config = dict(
    n_head=6,
    head_dim=64,
    rope_base=10000.0,
    init='uniform',
    init_std_qkv=0.022,
    init_std_up=0.022,
    optimizer='soap_variant',
    lr=0.00237,
    grad_clip=1.0,
    doc_mask=True,
    steps=6865,
)
Each number is 200 + 20 x the weight over the matrix's rms, rounded and kept within 0 to 999. Layers, rows and columns count from 0.

# gate: layer 9 MLP gate, 1024x384, rms 0.109, rows 918-941, columns 288-383
# up: layer 9 MLP up, 1024x384, rms 0.116, rows 918-941, columns 288-383
# down: layer 9 MLP down (transposed), 1024x384, rms 0.109, rows 918-941, columns 288-383
gate918,186,203,194,191,197,155,187,200,189,200,206,191,206,194,194,167,203,210,180,210,209,209,200,218,198,206,170,190,236,207,238,177,166,169,152,208,191,188,201,224,195,169,218,198,178,181,214,197,185,193,203,194,166,235,191,191,195,162,210,205,192,193,202,175,183,172,209,213,225,219,217,183,182,194,197,215,206,192,212,199,200,190,208,221,163,199,196,200,201,210,202,216,160,184,221,203
up918,209,181,198,217,213,178,214,200,162,217,192,212,171,190,220,183,185,217,242,223,197,212,229,210,189,169,209,249,190,191,210,203,189,186,210,184,198,179,214,196,193,228,214,228,202,197,211,201,209,216,208,213,221,238,163,199,231,199,201,194,212,202,224,202,192,220,198,214,190,238,195,215,198,184,195,205,220,219,166,184,201,182,221,190,208,186,183,242,204,182,219,168,197,241,213,181
down918,236,183,178,203,225,200,205,185,197,209,207,206,208,186,191,166,196,243,231,146,217,229,219,203,233,181,203,216,236,208,184,217,205,183,202,179,197,244,223,190,218,202,201,203,236,192,198,212,195,196,198,217,159,192,235,225,185,205,198,236,183,174,183,221,191,219,216,221,164,237,227,173,181,235,176,200,209,194,201,185,177,192,193,179,223,205,199,159,202,190,178,212,220,186,190,221
gate919,217,183,192,221,213,218,208,190,184,185,209,218,172,214,217,200,209,226,175,206,208,219,198,191,211,179,220,194,180,220,202,205,196,208,213,168,185,210,225,208,193,181,192,200,195,202,184,208,233,224,171,215,183,192,159,195,194,201,210,189,196,182,185,199,225,225,188,198,210,213,178,169,196,213,161,211,193,260,204,217,225,209,195,179,150,194,179,189,223,181,205,213,189,216,201,218
up919,212,207,205,157,144,189,220,207,181,200,202,187,215,214,230,200,191,179,212,193,215,224,225,213,202,202,189,185,223,184,201,230,225,172,205,167,201,235,196,204,160,200,166,208,214,202,185,234,225,201,209,205,170,226,192,196,196,208,189,185,182,195,187,194,197,202,167,206,170,204,202,197,192,210,190,194,179,239,197,195,202,190,178,185,187,215,201,214,212,217,198,200,235,206,206,210
down919,189,233,231,218,228,237,192,194,178,196,188,207,189,184,233,181,224,190,213,204,222,223,193,201,193,203,211,188,170,194,209,188,217,203,182,175,239,233,210,223,161,235,188,209,167,214,200,185,213,193,204,202,219,197,219,222,206,219,212,180,159,169,213,217,191,177,201,177,192,163,217,198,246,184,209,181,177,195,198,177,187,213,181,195,184,193,214,213,210,228,221,219,229,177,189,161
gate920,209,234,216,177,225,185,190,193,202,149,221,213,194,221,217,186,224,195,205,187,183,220,205,176,208,207,234,171,210,213,207,190,193,188,182,194,207,182,244,209,171,191,216,201,189,210,167,165,187,185,202,239,185,235,236,209,214,225,193,202,216,233,176,162,240,199,216,233,235,216,234,205,199,189,194,212,174,188,213,200,154,165,230,205,211,197,181,195,200,217,200,209,196,172,200,206
up920,207,199,178,224,221,183,202,216,181,207,214,241,199,182,208,166,205,212,171,197,214,188,182,218,183,210,197,187,179,196,204,218,200,223,205,202,206,162,211,229,225,188,154,225,209,207,196,235,171,169,183,222,198,168,191,182,212,187,230,176,220,220,239,213,209,209,215,199,189,172,131,203,193,239,190,205,217,184,161,173,182,181,183,219,217,211,175,188,197,195,213,242,234,175,211,167
down920,200,209,246,180,210,209,181,203,196,177,214,237,219,203,224,184,200,215,204,192,212,192,221,188,186,207,184,207,234,194,218,202,177,183,185,165,188,217,237,206,225,195,192,190,200,178,210,218,192,196,218,166,236,191,197,189,204,180,203,234,195,196,175,209,220,232,171,206,196,203,171,234,222,183,166,226,212,213,182,206,209,228,187,214,185,208,194,198,229,181,220,170,183,200,227,147
gate921,193,179,182,194,181,204,212,219,214,189,189,229,182,166,174,217,213,186,205,164,209,207,224,176,177,173,193,217,202,228,183,237,229,201,205,222,208,207,192,208,171,192,219,162,168,170,178,205,190,208,185,160,204,188,232,179,196,206,191,200,216,208,190,230,184,202,190,215,188,198,187,179,204,194,196,187,240,205,189,209,222,222,185,182,194,242,240,197,169,212,193,201,195,204,200,207
up921,199,210,170,198,225,244,212,206,184,207,218,188,220,193,215,199,200,208,225,177,196,195,200,194,197,183,231,199,223,184,202,206,202,207,200,236,215,182,213,195,197,198,174,199,190,180,210,211,226,216,183,194,202,180,207,212,193,199,185,203,200,205,185,171,199,215,215,231,228,203,186,210,203,220,172,184,244,196,211,198,209,176,202,195,178,150,209,190,215,197,210,236,208,223,196,196
down921,213,195,153,209,211,185,216,200,200,207,226,232,172,208,199,181,185,177,189,226,185,217,220,152,161,191,176,204,206,194,214,210,228,204,214,184,182,202,229,219,187,250,204,235,218,196,175,199,183,183,189,199,213,220,233,206,183,215,207,216,222,173,180,183,240,219,188,178,229,216,239,222,213,198,190,191,185,165,182,193,210,236,221,185,194,168,177,196,208,216,180,201,206,172,211,192
gate922,171,191,182,195,208,212,198,195,184,183,202,188,220,192,180,210,195,202,210,199,183,224,203,190,220,194,216,224,239,200,179,175,218,205,185,210,138,198,207,173,172,221,190,202,177,201,150,205,219,188,203,173,177,151,182,209,228,233,224,187,192,154,186,172,191,203,222,172,208,232,238,220,198,219,185,204,223,223,191,197,201,229,215,217,224,206,203,191,192,187,218,227,195,191,192,204
up922,241,206,207,244,231,165,188,198,181,196,213,214,180,186,191,231,180,165,202,246,221,199,211,191,201,210,190,174,206,180,165,181,212,214,155,221,193,211,183,194,166,186,271,187,202,209,200,204,202,193,161,199,199,235,181,186,191,210,166,233,205,211,199,219,201,187,234,212,198,211,180,243,194,210,204,202,182,231,196,199,196,199,232,197,164,195,180,213,212,205,180,193,228,195,228,188
down922,194,239,191,164,218,190,195,187,157,203,180,215,173,190,185,196,226,182,183,200,205,196,239,209,214,185,169,203,197,211,221,183,193,171,235,213,203,193,208,206,184,180,211,190,217,180,238,194,197,193,177,185,218,209,181,190,195,218,194,196,221,178,186,166,226,240,202,203,227,193,186,196,200,211,202,186,168,213,242,226,187,193,186,202,183,190,225,217,227,235,184,208,204,203,183,204
gate923,197,210,162,164,190,202,207,186,195,190,202,195,204,204,229,179,191,191,199,186,202,214,184,207,236,209,246,208,201,220,220,197,216,188,220,218,232,164,216,174,197,182,174,197,211,184,211,186,202,173,202,222,210,219,189,198,199,194,197,225,233,224,193,169,200,194,175,160,191,215,190,189,193,191,203,186,180,195,193,220,188,213,204,214,186,196,196,201,192,151,194,206,196,209,201,180
up923,185,191,182,150,213,209,185,153,198,177,190,208,194,209,188,228,206,166,198,234,173,191,216,178,204,214,212,218,207,181,206,223,211,197,197,193,187,186,150,196,212,157,179,208,200,173,235,161,220,219,255,175,216,210,180,187,195,230,177,188,223,197,211,221,186,186,181,204,224,172,207,213,186,199,191,201,166,169,185,218,177,218,230,244,201,215,213,217,217,174,181,201,238,234,198,158
down923,175,224,205,178,238,187,236,193,197,227,202,170,238,211,201,194,206,212,202,198,228,175,205,204,213,183,188,208,210,205,185,193,164,183,210,231,187,177,210,225,192,197,207,210,197,183,209,212,191,206,201,215,201,219,171,182,194,177,209,197,211,194,215,219,204,174,225,207,197,206,210,206,221,208,226,207,200,160,156,186,140,221,239,185,147,199,221,212,227,154,201,195,215,236,164,240
gate924,160,202,218,190,187,223,212,194,202,206,200,211,217,182,155,196,240,211,197,210,185,175,257,204,203,213,190,191,226,204,201,141,216,192,174,224,191,201,197,173,184,203,185,196,202,207,222,216,212,193,193,187,217,185,209,178,219,223,206,214,220,190,207,198,220,206,216,182,211,181,182,199,206,215,212,180,193,203,185,192,220,198,192,198,209,182,188,198,222,137,166,193,204,198,228,177
up924,209,220,182,167,232,168,208,202,204,222,197,186,191,231,212,166,215,215,233,183,202,201,184,171,211,176,196,170,209,182,184,235,194,198,201,192,213,207,213,224,201,218,253,196,154,205,232,210,221,196,183,211,201,186,245,192,196,194,218,162,201,201,187,181,189,184,188,184,206,219,180,220,208,228,205,235,203,198,193,167,184,183,162,195,213,195,210,194,184,218,203,187,229,181,188,211
down924,191,188,182,199,191,166,217,186,204,171,187,162,216,202,207,232,204,201,223,212,173,196,186,148,211,208,208,207,217,215,184,199,194,201,207,167,176,216,196,214,199,214,180,227,190,211,219,203,220,200,166,205,197,211,202,217,219,170,202,206,185,209,222,198,222,216,220,189,199,192,212,200,144,228,212,178,201,193,199,190,231,208,216,198,175,212,205,205,220,220,227,208,210,189,200,210
gate925,207,222,186,200,216,179,201,239,190,183,182,196,222,192,195,201,210,169,193,182,216,169,207,188,204,191,191,217,184,217,175,162,177,219,188,163,179,226,221,179,194,214,211,187,175,204,219,199,212,155,157,200,169,232,231,188,188,198,188,167,200,192,198,236,189,174,175,220,190,203,216,187,193,209,207,177,186,218,226,192,201,198,176,167,197,169,180,177,218,178,214,193,221,190,238,201
up925,225,196,168,170,216,184,190,200,220,208,209,238,169,196,158,187,181,181,207,221,188,220,163,216,223,185,175,199,201,212,191,145,182,197,166,186,218,176,190,206,187,191,183,215,235,218,220,210,210,217,196,198,203,193,234,223,208,181,177,211,213,205,215,192,222,176,212,182,186,202,159,207,195,185,199,172,170,212,224,186,178,218,202,178,160,210,193,214,223,200,219,225,211,165,205,201
down925,222,195,213,190,217,147,202,170,215,206,193,222,217,187,219,216,213,207,206,189,194,207,195,215,198,204,185,189,234,223,239,173,206,222,224,186,194,187,194,214,172,224,267,180,197,177,187,236,226,203,188,167,168,225,208,193,190,194,200,211,189,195,218,186,212,216,190,196,189,187,222,201,235,213,161,220,211,203,162,192,226,179,212,215,226,206,217,159,184,197,168,206,196,190,171,170
gate926,231,179,200,195,136,205,214,188,215,217,195,231,204,232,229,204,196,190,209,218,213,206,203,243,180,206,187,206,259,216,216,216,229,166,155,204,187,214,171,209,156,219,190,181,172,202,212,203,159,203,186,231,176,230,204,213,210,196,212,178,189,208,219,186,193,204,167,200,203,186,220,219,195,192,230,213,181,232,183,179,203,207,208,181,206,179,199,203,215,195,204,155,191,174,196,195
up926,185,224,220,164,196,187,163,216,213,206,213,171,176,204,213,196,214,206,182,175,204,215,216,237,189,220,176,236,189,184,222,185,161,196,196,195,182,179,181,186,159,210,231,195,196,193,235,202,205,185,198,215,163,196,168,183,205,172,239,228,224,180,255,189,188,191,149,221,195,187,184,179,184,205,203,212,235,183,200,209,178,175,192,207,185,192,196,186,188,217,197,221,187,162,191,176
down926,198,186,209,194,210,197,177,161,211,209,235,196,234,247,225,153,169,185,187,176,183,210,203,192,176,206,166,231,189,214,210,190,166,211,215,154,165,189,224,223,203,217,189,206,163,199,162,212,173,194,232,185,206,217,183,187,231,214,194,223,156,193,175,204,199,206,205,213,237,188,236,190,198,214,209,206,191,233,227,210,186,191,197,237,188,200,211,189,161,224,222,220,201,183,201,250
gate927,187,198,207,199,200,180,173,206,176,221,203,184,155,170,200,183,214,188,196,197,194,191,171,172,230,200,215,198,200,201,184,200,194,182,215,229,218,188,238,198,196,156,203,207,188,200,216,165,207,199,180,181,202,207,175,206,198,210,187,215,200,202,207,174,191,188,189,226,189,209,227,201,200,169,190,191,176,191,197,230,201,219,171,204,216,181,177,203,181,201,186,206,212,191,193,266
up927,202,218,206,265,204,185,213,195,225,186,198,173,210,214,208,199,204,203,189,191,176,228,153,174,207,214,179,193,177,190,189,207,138,191,208,183,195,191,198,216,238,199,202,199,212,203,198,180,232,195,191,196,223,186,239,173,159,222,238,191,225,164,215,177,223,213,194,189,193,208,204,192,181,203,190,246,222,206,242,185,220,214,202,182,212,216,195,205,209,193,197,160,160,206,214,239
down927,194,207,187,183,208,208,191,201,184,218,192,211,195,209,178,201,207,202,195,193,183,237,164,149,227,195,179,219,246,220,199,214,197,210,178,220,221,201,229,195,200,184,191,187,223,200,181,181,208,168,202,200,198,174,197,186,175,204,209,234,209,168,205,174,162,208,200,197,227,225,216,197,200,199,197,203,197,203,193,206,230,177,165,156,198,225,176,247,174,211,164,199,208,200,208,221
gate928,158,167,192,191,237,199,156,176,200,204,191,177,206,219,191,187,192,209,168,214,191,222,217,211,186,205,171,184,159,262,225,215,192,152,207,208,173,180,193,169,175,153,220,172,165,215,210,192,239,191,206,216,173,210,199,216,182,175,209,223,210,188,189,190,194,162,176,182,217,213,226,166,187,193,214,208,187,196,181,217,211,215,233,186,212,209,201,185,206,183,202,212,189,208,204,169
up928,207,221,163,174,190,240,201,169,238,207,215,176,219,202,187,215,212,230,195,212,193,202,202,165,212,210,196,233,168,180,222,209,172,199,212,205,213,185,232,178,196,197,202,199,193,165,233,185,202,169,235,197,206,210,201,179,197,206,178,224,217,184,231,179,215,174,218,204,221,217,159,192,186,198,204,175,202,199,226,204,205,190,157,209,159,210,185,216,203,211,154,210,204,231,211,225
down928,230,235,190,170,233,177,176,196,167,213,179,178,205,179,232,200,164,201,214,195,241,214,189,206,243,180,190,232,196,242,212,200,187,190,231,212,180,223,207,182,212,183,192,248,184,230,212,194,217,182,205,223,221,210,195,202,229,182,169,177,208,189,191,200,194,209,188,235,203,204,198,171,172,175,173,186,176,205,168,231,229,204,238,234,201,178,238,179,220,211,188,225,206,215,191,226
gate929,217,193,199,222,188,186,231,220,220,236,234,172,205,196,186,185,213,183,213,211,249,193,230,215,192,224,205,197,198,193,205,184,171,210,195,202,176,216,184,176,200,215,176,202,222,188,215,210,197,173,209,181,196,173,200,201,178,192,159,220,220,206,202,239,192,161,176,225,180,189,207,204,189,211,217,177,234,202,199,201,201,171,191,216,209,153,180,190,166,201,211,196,228,194,159,205
up929,161,195,240,196,185,221,192,195,170,199,200,198,209,205,195,199,202,240,206,166,194,175,180,208,227,215,202,198,190,208,207,182,214,221,216,199,204,227,206,176,184,189,228,212,248,147,192,197,194,199,188,218,163,206,202,224,218,215,177,199,206,189,206,211,203,216,144,221,190,194,206,193,214,186,181,162,232,168,220,176,242,199,197,204,186,201,215,226,169,219,192,211,200,187,203,163
down929,208,212,218,204,207,205,206,192,208,231,166,215,235,214,159,197,210,203,192,230,204,199,205,192,210,200,216,213,204,149,182,185,210,221,218,181,214,190,194,217,196,205,189,223,204,203,204,164,205,217,149,198,205,216,224,178,213,194,227,211,226,200,168,179,227,195,157,192,173,178,191,196,234,243,213,204,212,170,242,221,208,190,165,217,215,171,202,222,193,224,210,165,208,195,152,184
gate930,205,177,189,193,212,158,179,234,200,175,194,212,205,206,218,190,177,190,201,189,200,176,163,231,231,219,201,202,179,215,177,255,213,183,172,200,201,226,172,202,182,185,166,200,196,184,223,183,243,218,199,181,237,186,206,188,216,197,188,206,192,213,212,205,179,195,194,209,209,155,206,211,203,177,225,187,199,188,203,213,184,199,200,170,188,214,196,203,188,181,217,231,228,174,236,230
up930,197,221,201,195,195,195,199,225,211,191,217,222,188,194,179,186,197,199,164,204,187,201,195,218,222,210,161,199,183,167,210,225,200,202,228,229,213,228,210,224,211,209,187,204,199,205,232,203,220,219,189,180,212,193,192,220,207,182,237,180,226,217,203,207,207,189,223,193,211,221,186,180,194,203,166,205,230,200,202,223,197,185,203,197,222,195,214,187,198,194,183,236,193,218,197,191
down930,226,208,194,202,159,204,193,198,183,200,227,232,186,208,201,225,236,157,201,207,205,195,221,187,192,205,196,210,206,174,168,164,206,220,238,183,218,185,191,175,215,194,188,148,229,217,193,206,183,192,202,183,197,174,187,214,238,165,212,186,179,194,196,169,186,202,228,193,199,184,212,213,136,203,215,197,214,201,186,202,228,206,217,220,201,165,196,187,210,198,199,175,216,199,213,182
gate931,199,209,200,241,167,165,201,178,222,226,185,193,154,216,175,219,184,174,195,241,201,177,185,182,217,206,215,233,241,168,197,170,187,219,199,196,227,210,203,219,193,207,195,224,178,171,246,184,217,192,206,169,204,193,187,217,241,229,216,230,197,210,218,220,184,199,182,217,230,225,219,204,183,229,193,213,235,200,238,201,179,209,193,199,204,190,237,205,207,218,187,190,191,191,206,209
up931,171,200,243,223,221,152,170,213,221,182,173,173,202,184,167,215,186,236,206,209,191,217,203,166,196,196,190,156,199,215,205,207,192,219,219,226,218,204,199,178,188,191,202,168,206,193,212,214,195,189,168,180,182,203,165,161,213,207,200,185,202,215,219,207,183,174,161,192,200,206,200,228,207,171,173,199,194,180,203,163,185,243,180,168,213,248,240,213,189,213,235,172,243,212,246,234
down931,227,207,155,208,210,181,210,208,237,215,192,201,168,189,206,201,213,191,187,231,171,191,201,220,189,200,173,243,188,181,183,184,206,221,183,204,183,201,193,152,222,178,186,186,204,191,215,214,198,193,222,185,180,222,227,209,208,156,223,211,193,234,181,193,233,200,226,214,188,179,192,200,183,221,155,191,214,204,219,185,216,193,217,197,197,207,215,229,219,176,225,190,210,194,228,189
gate932,181,197,188,228,193,181,205,216,159,189,205,221,169,165,218,201,169,159,220,174,235,202,164,196,210,204,195,193,209,200,213,163,205,210,167,173,201,187,178,208,187,202,209,205,189,210,240,177,197,190,189,218,207,178,178,227,192,167,213,184,195,184,194,207,197,196,195,202,192,169,210,183,209,176,244,234,179,218,210,196,188,201,173,214,210,171,215,231,165,195,166,202,186,193,197,169
up932,188,212,216,191,189,179,184,258,198,250,211,174,192,182,198,189,242,235,218,178,195,200,219,206,209,189,191,179,213,225,230,200,236,196,209,206,208,207,203,177,209,206,200,225,191,196,212,197,237,194,238,218,221,191,214,189,231,210,180,210,214,149,194,208,199,166,196,213,202,158,214,212,189,187,217,208,154,201,208,220,187,190,188,205,225,213,219,208,198,247,181,194,152,216,192,209
down932,201,207,211,198,206,207,211,190,215,170,227,224,226,188,196,223,237,185,193,201,190,170,202,208,195,220,161,198,224,166,209,152,234,149,229,204,187,198,198,178,186,189,193,203,198,220,172,205,197,208,189,198,187,201,179,203,230,198,187,202,202,222,204,203,198,203,191,206,207,204,201,231,193,233,207,194,225,206,171,195,199,195,198,194,221,215,207,211,197,179,188,202,207,210,227,189
gate933,181,236,207,187,213,182,233,168,215,181,173,174,205,209,207,197,202,193,236,234,186,175,201,187,196,187,203,165,200,213,170,197,211,231,210,213,185,246,198,214,227,221,214,217,207,234,212,137,191,176,226,186,239,200,175,189,235,185,185,204,181,214,188,221,223,198,209,190,228,204,220,206,205,200,163,213,206,220,222,205,232,211,215,206,154,178,212,209,213,236,200,219,202,202,207,212
up933,198,160,165,202,191,175,219,195,279,195,213,184,202,202,205,200,188,167,218,235,207,205,185,184,215,214,175,206,165,175,149,166,208,227,225,197,191,221,205,235,209,254,193,154,144,182,197,215,231,165,204,206,157,193,177,226,185,174,226,187,197,203,196,201,211,211,181,214,186,208,189,203,196,206,190,184,214,191,208,178,196,220,208,202,218,203,184,211,203,219,151,206,206,208,166,183
down933,222,212,196,166,212,166,210,192,204,195,204,198,201,205,235,201,241,193,198,228,170,191,202,166,247,185,209,203,224,204,191,193,178,206,179,193,197,181,197,180,211,215,202,193,200,206,194,181,173,204,168,237,213,204,201,203,207,191,214,198,220,179,190,210,192,167,238,226,218,220,233,220,238,171,166,237,210,272,182,184,233,223,203,240,216,187,185,183,203,184,210,214,210,207,201,200
gate934,237,208,257,182,162,151,196,196,180,205,203,248,232,201,209,243,183,186,232,204,227,202,220,201,205,206,199,194,181,182,178,220,188,182,233,211,201,192,178,194,181,208,203,205,200,161,229,214,182,240,202,187,212,191,203,196,198,186,220,209,178,210,188,173,217,206,212,232,180,214,193,229,208,173,202,177,196,222,220,214,196,241,188,196,229,218,205,237,159,211,205,185,167,263,208,190
up934,227,223,217,198,200,188,194,243,201,184,202,188,202,196,156,223,178,163,241,199,175,172,177,221,246,200,199,154,249,198,183,225,193,186,193,175,172,176,197,183,223,177,188,212,180,203,182,218,226,181,207,177,242,200,208,182,185,189,213,202,185,186,214,212,220,197,178,217,170,223,196,219,202,172,207,226,211,179,176,191,173,223,177,196,215,182,234,236,231,212,258,212,190,205,211,239
down934,222,225,195,202,202,221,214,196,206,174,253,207,183,171,193,191,197,188,183,213,181,207,225,201,195,174,222,204,165,230,163,192,215,191,184,220,209,208,243,189,178,211,163,223,222,222,193,204,192,234,173,197,207,234,215,169,215,192,227,200,165,192,171,183,220,207,208,251,178,207,171,250,180,187,152,230,205,225,190,169,172,199,223,214,201,193,185,209,197,220,159,199,201,173,165,218
gate935,210,202,209,203,216,240,215,186,196,198,162,186,226,164,215,209,213,177,185,171,165,176,207,205,187,177,188,194,230,194,229,164,219,199,236,216,171,192,163,166,211,214,178,237,148,214,177,208,200,223,200,226,201,196,219,224,192,220,187,184,246,154,176,197,182,230,179,237,217,233,186,198,210,173,192,198,220,177,187,226,213,186,186,162,191,200,191,216,224,228,200,196,209,204,177,189
up935,247,201,183,239,199,193,212,180,225,220,179,192,202,201,234,181,218,210,210,187,240,200,233,196,196,228,166,228,225,180,223,147,232,226,199,203,208,174,189,215,187,171,226,221,210,169,206,196,197,218,200,171,210,212,206,233,188,228,173,199,230,191,195,198,153,175,185,195,219,185,208,217,213,195,182,180,202,193,179,227,203,177,193,175,207,169,181,223,184,197,195,207,187,172,229,226
down935,246,206,194,198,158,213,204,178,174,185,189,216,205,213,209,183,204,207,200,195,204,216,196,182,231,179,180,176,199,211,195,215,163,192,191,170,200,221,148,194,203,247,166,224,207,209,193,167,179,191,212,207,232,211,224,177,191,223,192,161,194,201,234,216,204,219,173,169,188,212,211,193,170,177,178,168,193,179,195,207,154,211,219,197,230,217,225,228,198,177,193,227,156,221,210,182
gate936,217,197,225,206,199,201,210,200,182,173,191,193,202,192,216,174,199,215,170,189,207,189,235,192,226,222,172,198,187,183,189,201,222,234,175,169,190,198,171,184,206,192,195,196,193,236,190,204,199,168,200,187,184,199,237,201,212,196,203,217,228,192,195,190,186,207,195,193,206,187,210,174,208,184,201,212,182,221,180,222,204,198,219,243,176,204,223,180,207,206,219,174,196,230,234,218
up936,182,191,247,204,178,184,184,177,190,225,177,185,233,165,189,216,197,215,198,179,215,234,218,175,168,188,212,171,231,194,213,204,246,202,191,200,219,185,242,201,213,170,193,203,165,194,231,169,217,223,210,199,197,227,215,195,206,181,237,211,203,201,188,220,162,195,212,165,200,237,242,199,185,221,209,201,220,177,204,187,203,210,207,252,217,189,192,195,193,226,187,209,217,218,158,210
down936,182,182,216,204,155,180,224,222,195,184,225,220,206,170,188,204,213,203,192,218,210,246,222,172,211,165,228,188,216,200,213,211,192,170,209,207,190,203,231,207,189,208,219,227,187,195,231,196,240,215,198,213,211,188,179,186,177,194,220,214,163,202,189,230,210,153,213,185,184,229,146,189,209,249,177,166,182,192,181,199,168,191,163,221,221,168,204,218,224,204,206,202,162,185,199,202
gate937,199,205,203,193,237,216,216,184,178,233,170,193,194,241,218,198,211,211,187,179,215,235,205,196,230,206,217,228,238,240,189,237,226,214,205,237,164,225,214,210,210,237,220,213,208,172,170,227,174,212,164,222,211,199,217,168,194,173,185,179,225,208,158,179,193,197,184,213,167,188,234,208,205,221,196,189,193,192,215,189,185,186,184,178,215,213,185,182,168,199,205,198,211,203,192,217
up937,165,192,199,154,206,221,178,227,220,163,194,192,183,235,227,186,238,189,187,197,220,228,223,216,221,181,230,223,213,180,205,230,191,214,199,205,225,181,196,212,172,179,207,219,182,229,188,230,178,185,180,177,237,173,189,217,179,208,196,216,227,183,190,195,149,173,200,218,204,185,225,180,177,198,215,197,186,223,188,173,197,164,191,183,193,226,208,217,199,209,184,200,192,193,189,200
down937,195,235,185,204,195,204,204,226,179,163,220,211,185,198,162,210,214,186,163,212,197,207,198,178,184,179,197,212,238,193,189,230,182,200,186,152,209,175,187,211,183,171,245,201,201,215,217,201,185,215,193,205,189,221,201,191,234,184,192,230,223,218,213,168,218,214,198,190,171,180,160,225,214,220,205,211,207,252,204,218,212,211,207,204,197,200,200,167,210,196,215,197,211,199,231,198
gate938,199,163,185,214,179,229,218,180,184,198,196,216,212,230,191,192,184,193,190,178,210,190,193,178,225,221,220,183,170,191,193,221,215,203,190,178,208,204,195,211,220,203,222,170,188,194,195,241,202,197,163,221,207,191,189,217,199,182,199,215,177,209,222,203,199,203,192,217,219,215,224,244,206,208,172,190,236,188,208,195,218,195,183,222,213,199,246,221,188,156,235,221,194,224,143,220
up938,219,179,203,251,234,202,202,170,205,225,205,170,192,192,189,202,203,247,183,220,222,232,197,191,210,205,209,177,234,214,217,216,215,194,228,218,219,220,216,251,207,230,174,176,219,223,180,188,207,211,185,204,172,204,194,223,211,187,207,191,175,221,178,196,210,211,228,217,230,202,167,175,209,185,205,159,195,239,220,228,173,202,184,214,202,187,193,187,193,224,216,176,213,238,226,177
down938,217,198,237,208,200,190,214,216,178,199,207,184,223,219,186,227,185,184,153,213,231,218,219,188,225,194,215,156,228,206,188,205,217,193,207,197,206,238,182,205,223,195,225,202,208,233,179,195,195,195,188,235,176,181,199,208,171,202,195,220,193,175,165,207,226,202,205,159,179,188,195,224,212,202,198,193,231,194,190,240,202,214,169,183,186,172,232,181,224,176,213,179,162,240,205,203
gate939,225,225,203,193,231,207,215,195,185,181,211,201,208,200,199,204,205,191,187,151,188,195,218,191,210,214,188,192,227,149,208,207,213,236,199,199,169,174,212,213,209,157,246,219,188,261,199,196,192,207,192,185,232,175,190,222,181,229,163,221,170,172,187,201,207,204,196,195,245,193,189,198,204,174,232,192,211,204,199,192,186,186,168,202,152,240,210,183,162,190,184,187,186,185,181,214
up939,211,200,199,208,238,222,213,207,187,229,214,219,203,194,191,179,193,213,200,214,194,187,229,192,181,175,229,147,219,215,238,217,231,230,210,216,193,192,214,256,210,183,214,186,214,247,167,172,190,188,228,201,236,218,180,225,186,224,212,184,228,164,183,207,227,208,222,213,230,184,209,220,203,193,190,213,192,206,183,193,180,193,192,205,179,192,205,201,190,201,191,207,202,200,183,193
down939,202,197,217,203,183,230,227,193,188,198,219,217,193,215,240,203,170,196,227,196,192,214,201,225,217,180,221,169,183,182,222,184,183,206,227,235,185,212,228,169,177,206,189,203,182,175,232,228,216,188,218,203,182,178,219,237,187,190,165,208,190,195,195,194,185,186,231,224,255,208,204,201,253,167,204,201,200,190,243,224,155,205,232,196,193,175,195,188,200,190,181,194,228,211,217,209
gate940,238,179,189,190,212,186,199,216,201,229,199,210,200,206,194,177,188,212,196,199,195,213,224,207,199,189,156,198,224,195,229,222,185,225,200,190,173,193,136,165,187,168,191,179,237,199,200,187,207,185,194,191,198,196,185,182,194,206,209,222,181,174,195,217,200,209,195,235,160,180,203,164,207,188,174,206,203,194,197,192,202,240,202,186,196,220,176,201,203,200,215,215,201,171,223,225
up940,228,219,177,226,227,210,241,176,206,189,213,209,158,210,198,200,209,216,194,177,209,187,225,186,189,210,186,168,230,195,179,210,151,186,183,211,234,200,242,235,189,245,220,205,214,224,228,232,191,212,154,193,208,223,215,203,205,212,204,193,180,189,186,210,208,185,219,190,224,203,161,194,186,176,196,219,219,190,228,210,238,214,169,197,201,228,214,217,209,200,184,204,177,187,196,176
down940,140,241,235,199,227,173,199,212,162,211,200,248,194,187,228,194,199,167,201,232,186,196,227,159,186,226,201,190,195,176,183,200,180,159,223,168,238,209,207,179,215,190,204,217,198,195,245,184,200,210,210,190,208,175,191,192,181,200,209,207,218,194,196,209,203,195,224,238,228,202,171,177,178,212,196,209,213,212,209,199,194,201,209,191,198,183,221,217,213,210,215,191,222,163,194,203
gate941,175,234,238,201,209,174,209,200,209,184,209,187,208,185,179,200,201,196,188,207,189,203,194,214,192,201,206,192,211,214,203,208,193,234,217,164,189,209,209,231,200,213,247,189,171,152,218,198,210,203,195,185,178,198,227,198,208,230,178,187,163,220,179,217,226,204,178,218,207,188,217,229,195,221,195,190,178,247,206,215,199,179,207,203,187,240,238,223,196,209,168,194,214,182,231,190
up941,169,156,170,206,173,197,200,202,234,187,226,224,196,190,188,190,177,194,170,215,191,159,214,187,200,244,190,138,198,239,183,195,226,199,202,168,183,213,211,187,231,171,180,191,212,226,174,227,200,180,180,188,169,192,192,194,199,196,211,198,230,159,180,191,194,190,199,228,176,216,204,190,199,173,195,182,204,195,188,209,224,193,195,222,194,182,211,212,183,192,232,210,203,214,175,180
down941,226,191,245,149,214,193,178,226,185,174,222,236,206,194,230,201,167,198,201,194,187,203,187,194,202,208,188,197,210,182,202,239,182,201,224,218,187,205,200,202,217,232,214,185,207,223,197,194,194,183,201,163,180,160,190,214,230,220,190,224,180,168,226,238,227,175,157,187,192,218,212,206,215,219,237,202,215,162,172,176,224,203,182,198,208,212,187,202,244,178,210,197,180,189,228,198